From a checkpoint of a small transformer trained on Wikipedia.
Size: 11 layers, width 768, 12 heads of 64, MLP 3072 ReLU, 90.9M parameters.
Architecture: LayerNorm before each block, normalized queries and keys.
Training: a variant of Adam for these matrices, 1439M tokens.
Each number is 128 + 24 x the weight over the matrix's rms, rounded and kept within 0 to 255. Layers, rows and columns count from 0. Numbers have three digits each.

# layer 3 MLP down (transposed), 3072x768, rms 0.0297, rows 2624-2689, columns 0-47
106090099140155146119154121112121121171179171119111102140166153052138137177127131117117136113109116076118151154088131164077098101150136113138169
144138127116092098096208194142103111097112094163114117155103088142101139159152119132124171100117153123177136076125144189148142142119139108146129
085112122169129111158125107125079155153142120116117160107144123104139121144127149147098113133137152102127142131123114113104131196148122148121149
134106134136109105160186127145117172078139188121184137162190102104132189127083138123096096093117172136046096104119123169113149108127100159120164
129165127127104107165121125117089155126120106165144135092131136125132132089120115100132137119130116117115123051135127167087107124134124132133130
109049185143089127133126163114131148119125149146098132157127161118132095096125128081143132181169071147158059142108121136118133109116134123128125
119130137115114133129115101108124133167157132150181142081141091141162089109108132117111131126096116107111117121137132097121117138112141112137129
128109144100131112125119112130117125103146135126143139142139107124115146122140141126128126129142114138123145113118142111130125120143136123113110
140123146133119132163133118124136107137138069128106104080106111146179105161158122133128123115119113124106130140135118123113137110142104127088108
140120134124138144162118134088152145084118107151099136086141146119158142077136139108127162150129140106152106122149105124120117113102119112140147
137135085093144125123100140108134119101131152156154122111138106099110111154112089112124136135117135112126109144135149115137150154114119143128123
108113154109113137137126105113130072093152128067103086187105171099165161124163151117165168121118094151101068138072165089105111163139134116106163
128141119115128123130123130120139128117126117129127126124120114120127122128117138125138119121141136121138141140136138132126132128137133129130136
159086150142094127077124100111125147119138119118103167145106141086159111105105087092102115123123127102148126122098110139108144105128133157175105
128122116118126121142108143116172144073101107151102134112096111144113100111123137105133105117154128116107114132164192124123134121120162177112128
136107181186117094152165091155087109120120164139144082143107077131135176136138124086108179156161139139164128094049137174091107128152096160140061
138147047135142129115153115120083194075130127114182158126157085145154102078154121166158122181083166146145129112086135143140156128145091082094097
111136136056120135121094118155090086126108144121099127175114105113101125171120164099139115115146161108122126143117103103167163103102126083119082
145095141109132152142130087123144115126112146118124134141083119133109134122113100120141145123105147114133106119145158152129080120149107155127141
137130165114153105123135128136161112097071140150091138151114141144118113115116134133146130121150139125154072109116093100147172105080134117134133
142119134108102154134106093133150119155143126151117093153106183134134074126155084129182089194118128145080151129146080124216149109118110122174099
084108124150147164121113096124133149147095163060116135136101117158121125153135117122125121145102097136134134085141114132106122127140097130116112
128135117153134131136114125123108144161152144187110101138128123136111128149130115134118131112122155110119150125157133143126102107124138131126148
088108138144140077085140102137167154155153125120122121123118152160077161067102078141162153131141092104043137131134129147113123099085120141172120
112130167130110109127138108111108096105135125117128133127108084131155171075112157137117142181055128095113141139120164119125126086113135171114085
149107135152145113132148176152126110185120109130069132119165123120130149087098117107133114110132157165134075141123132082087104155142133096168073
111113089138129147148139049172169114117141091119127125130165099095098087154169114177100067112102183133116101104138119152105131154108115098123118
145088129150148102137116098186158037076120115123103096192164133126082127095111119116117082138119115162102122149119117115150147152169129174121153
109113124130115142125143127120134126133128144145115113121131129118118114134130112148138131125141138145141147122127135132110102132134134135123136
112147127098110111132126107131134126128114143124114122127148133134137149127127121118142115137141127126128143130131124144111143111139120124144099
138078144174164154086117136138114103115150087105099139115135149102133133145108143112089117183171159204181102188153164108120095124106137113113132
132095067093133143149131156099115118155143131122109120161120133103135102095091111074144103123120126124107132116096110118164167167130149113126071
101123139129156081098154080125131148157160134110098176139173098156096136150157135163122201158124112127124081129096120192142089121164165118128082
158096144169145152110131115113103120148141144205104151114119119121144117142109115188137177155099152164110115140131125121124067098115125130157140
123118156131118152131171051102120149096168121119105147139102134144053128137159159123104122124157114171155075159075138129112101125184129146149137
126144116137123132136130132126113130122131138118140141125150128119128119125125128121119138126145131127122132127124134126116117132145128122129137
141156107129157110112168128143146111126143137100137125144152104164160126078135175121107159089128129114124058150149147145085138140140160108147105
153105116128133140154181117076084115139131107145148131186143119124116108108099153146128115121156153154159147124142098109126189086124113148153107
155125131131141147143122126093089121104127123118112149121113121099164134065112154133138133126090140104131161151097124134108137121160111140202116
089124114137130097068178138137123154152142083126106149135137107073154131158128132085168194137074149116132144123116128117112127102136158079109119
094155162137097128109112154154143194088159143102140147130123106138144114122111120117113128113132096119115130121130136114141089145175133147134165
112121089091157163153133087106076145145130144073097150127140121110085112104153147088137126166088140139121128149111140149090135151156074109095088
158075143140102094149138154147134156144146100114165055055136109062102110064103138124107121116169085125122126104083153115128149126073171167093116
131060087097125113087162099115102131101183148078088144129152125107140109158136115105133112096129102173138146130129139156084092134127156131122168
142146127113150156136122121141106094099126121138119134124159126104124158140109122128107098100093121112123130123121158160136146147134117135117082
152178116155145128108131160136143116176125099142095107124113113155111180122172126112094114129096153144133063115123117130151205119100128123155168
134103141134135124098103151113147105089148142113154177153163116077170160098112114091145170123150122122083102165142158132117134154089130112103143
129131130122133128129129136129123124133126127124127130124127128123130130127134124128119129132129128126130129129141126133129128129127127132130123
125133107127132112130137123152141149122186134090148127130131147095123094134147139129133085163150190139120142174120140128104116155141123108122124
090107133161131133142132134111139103123146142136127105101129135141133119187105148110139141135139142096148162122110153142121146139158116117124140
132102151132086139132119110205037153103056121110158152146100150118173146155151120089082164120100096133079088154081131145075096127143140103122155
147106154148136184138145122142079114104134116118129117117102125157171163106142144100169105077120104101206116144109132121119169116151148104135128
123099149120148157157134126128149161147097123180129129100138084161123159105099102090057095102152117142100127123098089122137166105145122146128087
054069124143134136127102156164148167164083066137131089140140115157159141134126117098157146138158149092105091096146136126066135085108087149089092
107129154180110140113150127130110090134157082132103157199201060151144173121126142169127146149161096103121137062168144125141129122126110112106151
138157137136117127109115123129116159094119135107135142140096136145137143128129167151101110123098076118141147112108130099133130141151112163119183
142168109111133111149156130093109128147110085102133114103106089131090109104109122144074100161146131103182136137142128159126071112121143103124103
101112153092139168172101116166104055142144147096094116108114191158138089159109137151102113037095144062102119117141153119140123135075076138103162
128127123131131124120129126128117123128125128119123126129122125132129134131128121128125130122122132128136121128131122130124126125131127141137133
126089099134149150123130140140131110128126139150142126156130125138134093124132124127153108108124138168120131130138119099130129120130132128135128
126090149136116135145127106114141096140153122093100151117098083114142165148136128130121152146114092120142116120112059118096134105122131155098131
094160118170101102122133138122129134095153103116131144104126155128113126130125126095099144152126084167141118140093140126119082169128137118122123
132083099142100142133130131128093128130136178079097073117070115079134127173093126081163128142085125141144149142170114153108155104111134181085126
089130124151149110110129129153144141154112135134129142134108152152100145121128133135119112113096140130157143110123120131170118145127129148153083
142150128167129113170130152094119141128114138144131143094116147126098193134151118112099147106102099106138096185141174130150158110104118139156123
148116132103128125136150118121081129103121117176132118128135124122087157170133128112104136129124142130133130096097118164123138130134102031154135
# layer 3 MLP up, 3072x768, rms 0.0333, rows 2625-2690, columns 0-47
130095121107142093121131164154144125096166163133128119125164144120114180112108138164199100090122113169151091106176152157082164147073134138100171
136149098136107139122111098126139103144145133114143074113101130120159142134128138110155130138128153128200138156165110129120150150114134137110128
114077110134106124179140139110195122112028138075114137141145125121147170134079158117097183144156109150090121135170142125096140100084139132076103
147093179108109159138120093132157110108113157108129128124119123179156156077119158180145122145145162110127120156143139117162183118127141109105140
153152134186112143130175095128158143112088085092140138124115111122142157068134138146170125131160116084152097097179126142095133138153157157106152
140120130113112119127125112146177126129113121100115123117136116087121121127117173123113112141132124150120138136194136161112132156129120109127107
143142137116105127120123141125132136102122136132133124109141138116138127131140118136125109128154129136144142118135128139135130143118144114114142
170098108103119121139148122161115133117128132100130137134089145113137109163152150139161096080087096134106141148136156108095119146142138187130119
144124148115117112115106125138125147090120136090131146125145114135108117114098153156136155111167128135144121140151142138120145130114141134098119
169117155138117141150126137161148108069129144115133125146123161131137116119141136141149126133140132142130104174168139129125118162127164127087143
137141120118102129153093135127134129098047134075147144186150132120117114064130119129150107125127105134117088121132146129120123130140160143097140
147124127136132120139120139136141130117100147109139128105128123135130119122131146139133140116126126135127129128144124126133125129126130140104126
158125163129136152098152144153130115161153188075111111146129124137111087118106155132158129100132145150111133158128139113123115136122146166126115
176182137084140134168124162165137114094121181090121068127136134139115155104150143163136167131118122091129139174107166118140163113175146181114132
147110159157121133158180029136162078070074179097144126150139120112159102135144111136161111140143206163151162143110166122077129143083147186105136
119144115131131164151159108168156080104114133110162154147151164069139105082129151159152131133127133125135160160114200138152119103139130137072182
182139162160124118158105102167134144099112123065169164127079151134151111137128150117134114158135079174135125134134158111114178123159151106129127
109153162131110150165111109103135155092076156102134159076139159165125115082132116157131131123159150129097104162133122128126120130125136169125116
127136137154113128197174176127120108104085112146165140101130111127116127127096097127093093092198115150092125115136161116093177118112122139122139
183119116123121113117112106131106095063126128127131130155132158120126134086145140142171153139147141134156087114136131168144101186088143115127146
125162126105130149112074160186169108082116177125169135167155127113102098102139138144130090138178102147089095151154115114149146199100137131101135
140106122105122113135121134179158142111116127129132149132127151153122098114083143128144131151130142135145122128125162121143116130122134134105137
147133118140145115141115141147119146124129075085126135104148084144119123130107170172142163137160114153133136099127131129142152130126147105117165
153158158153121095092104130123175096084086135117137183154080120142143109090080115140094144128120137101152184115129137160116147154107122175101143
127193128087103121097144169145141132132141167116122090168138164115102133096111121170168148093169086124118080136172121115108126153145122122124121
144144126099106125155091078154136148083102105126156148143096093121105157126109143090144150149124127105179100130110115107130147114099142155100153
125137120117114112121153151108128109084107157078131161155146121162131123114055190244130131115100141127122164112100124146096123105104157164124172
140141135126120131145117124148127119111097130112154140126122134119126116112108130145135120122139127113126111123140143141118127132114142145096110
126113132109107119121113121128131127120116141101130116118115129110153109110120137124135142118124112119150119123136132137127129128111145128110135
096144127087120133121124112103169156120125082114173096074154131118132107089148124122175116153166183161144123142148138122125110082078137152092143
150128171094086109156106169156125105098147120103122137140112087146141111081124136142144138133121128113169116117146143171089142136135126115134109
120115126151116111154135139165151148087090112127120078142091131143109157136159098178127152112176161114126155148174130156155104100146161134128112
144137132145098132171120147120218144090098127137144118086120153138123095121079125128125099151170089141111066070124169128136099138098137109139162
165087105145113125144132099174099113123118148141101118149111188105113070123108199102125134116152104088131164112166134180107105122074140142100156
145127135116127133130130127156129121129120134110141118141134128131142111130116129127162140136139129122123108124137134138125122125130131131114136
147145132095157122078145138133134126115154082097132157172149099155171129081137140143105183161160084149110124159123106138136123111120123139121121
148160163120143147125127119174118138121112144102128135125143138152157119105119173110183154111114128154142098151098126127100108142086140135134128
150161159136146164121165142160135117105159169098101133178130149087165114146139153168155151139137070116103108123131149095154174082133113110135115
148088167164097103179138160140170097096085128121114133098130190151161136090112118109133121094159127119146113137161141103081167138131145107116133
124129145135117129055088149160122094100090127104165095146104144129119079143126147203142141104179098128079159160137147128122148096109135158110132
144140127124132131127150145137164110093135140120110138108117128119144110080145108131171102117132119137167156148134167115099104129094117160097128
140114135137137146167146096149194111137130122079133190128123128116097100082059181170134138112137150141113146136111139171073158128108198156097172
134125124169100130159098125135115113121097115138188130118153170136124126116134132129172084160170149137133081108156162174117126116067136086111121
174130124130129133128135149177124143126112147102152107122108127135117074129104175155128120116138119153139112135149148129147127126135136133099153
162120121112132139089105085128142120104103120093164086146122099119102125082135127134168148121187206142132133127144118137109149118130152142087182
140131147072117151130132131155125118075140097097111108129115146136111101141133165118178143122156108171118105177119128105152124152131153175088127
146139127127129129124120117149125122107113127106127114119115129130117116123109136145129124129137142128127122128146125148115132123127137129114140
144129139158134135135114146116168120145084117106141135075136149134152167128129133129104154148154059121150137118173127127123125138113136160112125
164143152110126146109149179140084131103127125138165122084127115125105090133115143194117124082129109152083126166151131103121136132130123145132126
178183159108109124127125141184141101120127150132195141136150179127128108085103151154125082146131114102123137135144099142150068099182167155127129
124152120174149127151133125153122128065069124087145145098122140131136110133133136094110123128134081180124155139176124126144152136135146195108114
111111126083124152161139173160214105114104114121149128128094166093135112117100168179084190140170107172111133166180132113136111125149173133102161
118162089107124108116141127110194139113040106107141136092138101127112150107113124090120140146140152118086199080141139122122145169098126133120111
120132101170108129135109169104146136125072103110125102127181153175114101086126136116128066136151123127168125149114156146116141169142128123122148
099131117134111112115172130108137137090114134137127114086117118175151151099084146106125138133135119124133054139169109145106163141151112112069182
177092082085122129176132156128097112104149149144140114137108109119133098120130173137189140097111141114124145124149116155148114088120141154108150
137126130139106092150030200121174112108124129143140122168051131096154144093182171161129117095114146111112078136154193113133117127129152149103166
155131125129120124146125121132137120122120138130133132127135143137130130126121124125122127132158124135124133128129125125105132128128136124115127
136105134104117125147130107165116147118106145109132141145115124129144132122097141174130157134148145115152125130164150142098145151097151127102152
138156139097125140135122154152134104119106175130162075156123153144091111136104140138191101111127112126118137126159119170131157156153135154124146
148131135129120107129143136116117155113086096075107130143122139167181144151097133137134164107141155126130146137120148100115140117148175151104116
191184151102120172111122074159163182037086132100098110121159099092156108157125149109156091116163157161164161123125122106115106123122166156080152
145117154116119103112132136152139119108108117118139126145128122126130093134125119142135124140150124137131114113148145125138134141128150123104135
178107131105096140142110102127101100111168082108153096159145121063143129128088121122130131138135130134135111103139124117148145147130132118127153
142155160165132135118176124132095137146140176089155069122158117102171103147130150156134153117126138128113077119198110136158114157136151132119124
135122136127118128124111128150129125112124151123135128121123127116120104118123133134139119123140139130118145135155139140134135117109153124124127